config = dict(
    d_model=128,
    n_kv_head=4,
    head_dim=32,
    vocab_size=4051,
    rope_base=10000.0,
    qk_norm=False,
    attn_scale=0.177,
    bias='none',
    tie_embeddings=True,
    init_std_qkv=0.0396,
    lr_head=0.00411,
    schedule='wsd',
    seq_len=1024,
    doc_mask=True,
    train_tokens=94110000,
)
Each number is 128 + 32 x the weight over the matrix's rms, rounded and kept within 0 to 255. Layers, rows and columns count from 0. Numbers have three digits each.

# layer 2 MLP down, 128x320, rms 0.0472, rows 58-127, columns 80-159
083145091187186137092075159166148123177170093127111118149112127154078147187081174132098147103145122154170117130139143135133149120091113144143094132108128103048116088080170167209105085115188066142123162097097085144109148114168086123098116109
159166148131128100158136077118134115136152145138116107066111188170183145117179088181105102146144158072088159132139077159143125083145112124155100077048171123147140139159090084080139141137115121141132171182165158151110115139102160114103118107
156180090108159131143205111099113130118179077108091158100121134124137072159180088185155096092151123127132103134151101134043131125108114167083055169082105076131117115068144105097114088115159185165079117092160177067119125131164130154109168117
164156113105141155165149146119117127117154122160142133122121093177150116114150161112092133134111159088088173159115118123168115145120100127126112146129114106103208151117094156165123170130136100128122144133123089095186144104144140093128121145
158161122124079124056139105069104102189096100068198183135134112173143127098102164050085222133140139144130083125080101115098189119163043102110112163118067153147118108166110144097134126112137085130119070061135087138168133096153142175113091160
170102146132083133098100146078114121204050181124159114067154096142158119082116122127126115118134156132132095115106159112128075113164121087160054139160111104069125090144041148135178070143095052232110078124113086131096085139193091058130130110
045097083108110126157112049160165124185156131138126135060144197160046125089096075154109146153177125127136143183131108181128171097103141134163097123157130146163187131165173112076090130070116175177119179195153186122100092145178136143116164090
135130121096103155075144113109086146149161146109129157125140168122130111153108141134116132097124054130165079084132086167091150075107140166085113153091112152131067112105159098165134169110105101110131103079170122190144156033120156089159161136
173117136165101162159135089133182078139140149151100121105060116128143152149082128117149151160152078100208157142083114156161143105150065069150134129107140109165073145150141123146079145156155144191127072172140122154133168053120149092108134139
114103140122139103209108141119041120087127133150139148068054125128137110090199132084197086152143173103136134064110102078136082154184128140182159075135098187190178108187071103127158170132085099113105122064068068123043098151173138181081170172
180092178114111150138148114094124095101117154112120129103121107144174168173094148054124179084162186109142099079140122151111076129083100128102134107151129129084171176109103099125150078075154127139138160099075060171197144130118116120137134108
116098144104136057191103128116110183103117145119183128197084157141089064126127109094136122149093147126162119121115111107121129122145142113096158175088086159129218159114107135152110140165114080128165103128158115168150134138070091131129139107
120078113125172136162186133123088157119111165132122125130141100058142087100097179165169129122136155143098197147150124118078127145210063129147128106018107134129171113153121142106120196174131100094113160161156131141160204151121119153087061128
134119136105099121143126171148128087148072170216165129146150142149115105135133096107096099135066162078079115171154074153120115137075089156082176141201127117157186167098082093099109120097106084124137145133113111127144093163151069089160099142
130118163125122143128115103158071118095163134138064113118109137112133138108130090132138127111110104114157141185081183150135156113101135192172136133146194109120166152155140182133152149121152144123126122209152134096112134094181125183163096177
101154126106139081103127148171128125081120168105144078126120149059169142154158103113130189156074114102163106126114142110097103091150133109139149194152119110150098211093101145151138119103080141123170185195116081126078116119130109128049141160
103102068130106104132113127163137121107134110064117111101133149135128146127108147098179089165088109150150130121103149135110124116147066081110093115151124112126158112068149186130082165127110130109080149094083107095124149144113135114037149162
113149138106060132120147146151076120154159120170150087154117155087206162120097130129110179138115117140111119122136121138073083138097127147152200139154095100157149094165125123119104089124149099166100160102115141101141059167197088095128119161
132075102139102158073091151121135187134146070125096156092129095126103081136129133119101143149107102181129107117145095155134126081128160109145042156169101123159069126135089175142137101147172140108103092078164168154059149114170125111123122108
156070112158152124167117146126146123142140150158093098137144106119105098139146140098061124110102098141104096123123181147100062177118165146111140149065163183124133110168082107141068143123127140133097076091110152085140123172119121116143148175
184130161106159130141171135125133179106113155139120092151138166148168127137152141143129135117111140121143112177083081118140126133142157095097132157122170113102131121145156127120096153141127116133122116153110161142088104155178105098141106129
155158147167127094131113145121100105065132100089145133115132130109128088204107118108126113156142115176113205152144182099148143102119141130079185101157150110148147103117201132132166114139194103110078082107070156113109234090116152145176077085
113147087089177148179143138170151077103191150158141087163115117132144121165157071165156116127131113088125132211130174165160127090141190129144112160159168142172109097122101128169117150159131129148139133166112141086106085152104079198180109105
120147144131089152163146091090095177111093133118142162124086093142111113129124129128151120100133155165112109092110116158141151111101156083091142125113130122088185164142118159124090155160159113149128129127186110137100127134104114109147143099
162143162113144071173067131107084121072079074131147108097060069109079097093130161163136159167083068091136157196107100093166171116184157113159119124144113072126165187106092078145148168135189148154109156133085111123133092174130094185137099128
103139116166124160104098137110162171163179180139113139202091171163149086147118159142103116173123170137100122107144096156174148123139148168100095148109129103124128055168100178079095195150132073101157124132176193160086139142162098122096184128
061168101127175184179170111122108195124145182135107113165112150140131119111152116106146130151149140161127098153161125189096075114188192137126191108123153047133114151152142123115098152114098141153118095140124120127164146107140081219128103195
132086160124187150107147106133121088169131131119118131123165114151137079084229106126166008110130105091050088122115116143128161095119101124083147117113155160110084146169153114107157111117117063151126135109142115062145115085120121124202170131
139146107085161115092106129107176111139112088042130112120141133043047184105106081160126107181077162116197076164085116076147119160152177099123128135104130117152097065194174147110115074129156104094122151153108110120109199088093132138121081108
062078133098152155116080154052102154136126105137146182120134144112122145144160114164107148075192140105134090091127125176174193142105128125117097045137119149113161107135097204125149161162141095044155073149155082120137150093084153184083113120
130119169128166135140164087131140182150139107140115121109107200189164103142149121185101068136092074152154088115136181097163138118158164086175116150112105110107184116125184103154084140142154101120094100129076143121123173139175087170168135104
096058117142119117169085132168129139102090105138117088143133110136046134054062118124117106096141119116156136177159157087094098144145125130170173125104100111100084142147092130173062147120121162130071162148150162139152125179145098085191152142
158092170095126162135151117117109102078138124135106171143097164100144134135168161138150109094166107119088075157115120146150124122140108122118127115147165085156143174114131057103153164125150150105152124112164178118130170160099175152139126152
110078133103123177165069049152161131185162156169139124058107101133167165067138156130110113102129213143027130122103094116125142162161133093140156106130159176137086168113156070118140174165122121191158196162093155081113148192101210115113107144
207100115149093110156158070159140102205192170127087143129120118120129150113076115034142205127126128142056160088101174115103132094124113109193173154093150104122108145182137131156166071133101134124193172091158128179147173080105163068184093191
113111115131154153125133106181142136179129107186230153143140126115045098164086110110155101120119086081069111072157156141122164132099139162117175175154138144122144113099199149120095188186140102106096116146129148138158115139105109109174142067
108156112097177130112114168098068159123119179081075121135138026132139129178126167181174144097144117077144127126162157075171170161181115162165079162138116135135132164135105143165164098141182091149104112106128169153134127134101110134107117133
142126155165158112132158097104114029143113127143152106154145122147146153152140225146086146172104142149138126160087078107070152158123088127096081180150114157090105088102135170115117144124090095126139151145122134167087187108164100148200143153
128159121075161119164085146120133139125156155135098116133080108144139142155106062134121105132155146115129162102129149157148153098135113104113139122136170069088122123160187117136077122138098123103118104133146131144125138106168124099155115034
161138126096171135127134087103108117085097136082066106127125138144155116125135111153156148096134102118079148160103101152130154147120115150106077165134204167129102154095214113085119109124069174123095099153169123092148141144148158144119125177
161179100161123112081122154129109126146098055100060060180145077104120156122119135157147107150087151121105112147141238129163085086150145106136091182132083168049174093077106139093094127122100180157075145166153081173134084116158113122037157170
141106128113067166142127115126094097129140134147159139127132131121142090138114116108103098121132090099119107102122109115108158123081177143116130153118115049170124096235144184147110141073137065098080067154131148089084150153204089110144146152
093129149137110134120099128121152140120148162089129107152173123111143111104138185113119134116109114158116162103139121111112153143088086158150150173127132179129117147136163122108107142139145118145133141103094172111086140145161142106061139177
137155138163169112101147147155139114090123152118128148142186168104156112130137124094087104105124135103127170112168108148142121073141095091099164111096121131145106082090188147096205180097142115116139114129139061101127140094102056138139136110
084151125098112113090080132084153118226123061091142093127065102106107160094165128146110139151114139182141146176135142101103127155056128182202087109111123085170095089078100116130112093151151111113180171153052149167145071148114055110084155137
167135171043159158111129091134155153146117155155145121172095141061178162128128156141143127071183128144127136178095105155124137129116157125123124134138112153192147127100158141090166137136121150123162085099127073161150084128129137118124137168
065082116134123084152087139133179136167141106075116153168104137093189172141089154078114159122155194124163136084136192169096108108142122103101099134048074217207127129099156204132115123128143109081098089060169111167144176115091132116102097179
096097161176143101117037116133165169097180125175148176143121168097168098092127104112128141092108189140127077113179123165111119134137067183119144138124125142152088098134092145096134170126132124164181077139150107110147134137149102130120187105
067100125138142130131136099112143134082158148089101063081134132108098141162188089097120119134123196107164152126128111132172157130133121169126161080122099133084176154113135117115102152137149141148180134188120163109104170063113170137106182144
136138126083062108104150096161141106118093102135131141152157095153118144085112128151102154074147148147154135074135177148067086127193101126089168152168120185080120134116142089132174133061110112149182113115131066107146066096090129117121108135
131152160181143095130148229079135186180130157108117189166157111097123092126137132147039066093158106110116147124240167143184110126116092123084113148163113069104150150116096192116171130132164068120166088071124036063108137146118087146095166089
084092091168074086144141097086125109195114112137128105154087048127154169132145136145104108124166073178186117140133158113096122065149174153108146126109092199112177102169180105108119125128139173138074107097096125182130180098147152142175138164
133108137169146096149067129122196097102155128153134133110145094117141206164126147187118123122172134144146157154128174169150138136095138144112172077116091153057158103149073160179075166156138189157094133109170131129146126205185094090049118181
131139088162122125168144112152100110120153140083150149062114151100151116120165110086068139146131126144153119187131136142116086181071138095114113135131124149135148124105196175136126160108102173125145198154160101076135113122102132125115116149
168133096137090142187083093108086122087109134094174146091114109132117153075107128111170174141141185155103113143102091132128165154134148139158050075092100158120150137116092136148097095124065101097160206135076102148164155154152158118150110057
066142195136089134112100145087073107168124146104111159174077153125104137107099138213108118120127096165123170109122140127153116152150147098161129150145095132086161132149158080135132085107132143093130171071137170133105149118118095144146101122
160125156079162109139131124155125129144089161091107111110146160105107146074131112142114077091145113103153150177135083130134116136190136087151115123059112067164126137079089136105059134119075146048141103118183104135075099077080079136148114095
121146124120095135144148127133096155183039134111205167119146073135076079099113187104112082115075090150155109107070123189185172097103143147149086064092095164131159150174112166110098130114181096104173148154156176126123117125107155142102168122
162120091150125104106192165120167142088119106185126126153104113126106124144136070092146109137193138063097081121172115104139126053060120127103116099141103149107116087119203091109137100189137179115154163158190181122151155141127121103157167157
074122047091177141087150122102102140136140166106048124152134137157104137148119143154187115158154132119148120115142096148106077145078072141110098158131132153123158157078128115163083160140130166158110101132103118140154106152090120142091114160
131068114109111155158098113129131148143126171170170094145147124120128135125078123131119172087119118112136134087108133087145114167146156146116102154129104088131146192145106169176107131156143139149130122141161103083131138119132138168137107114
099076144180082184123090099116101170112109125109142158121130123109126192147187172100101150108110143159144160120087185183139123107165137124135090154130157143067133159139152127152150152162168154117143103113133138133144145123143127098151101187
202095145136106078145113128152111109129142156170180123125124161068114106089075150077186178165111155166142168097131119127118072130186162145142160122235116097070161167113073116128175090101097141106127101130161124100135102177191158092093084115
068199147142142129165079159088062108167126150139089129197114138185151113137132168151160105144070115159170172137176117109132081130112137144152123165079115171164189070112123155144117111098132118075126112086132124127136142129165096133153118179
156097193122132181138190122112192145080145113143111151154167086209133126194206147255083071146098108155112086069133136158227106152131142059163091093183146166183149150118146111098052090152156091118078125108111122099094094125096121071131069102
120152114122118174060092105188134166103159111189134067124158074061108158186105144111128109171087106155120144142138144147116130174168163136164155089124139117133136110123140115119137138133168131113134145182131138152195199184129088128172076167
114158035038116123098124165132139111113091116079091156143155097165093097104165111114124142114143078129142091172161100114122152098098094154134055098130112102085109128074143127110106114144140058140091108115164113141179118165097126168162135158
163164162086168135106177143104140129120225128073105072170057101192092087160139109140185089205097125178128142104153025117156139056091160122149132087160094123131113104087179084088159136081172140142154138134184116111115127081131097167115117124
113112156149158127128056104059108126159161069113118187109128097160092154090114150128148068090149082198120116055124140116134133140102160126193156146101120124121126099147112105255133088122087060108053103059118168175048127134126163155104116145
148142153150139129156150105071110125115118132083132112163135136109134105061146148099114116134105137158193112104142083114068155061170106102146176100113106149133122147122058136134172146111114085191081117126155118110122167160180109134100090154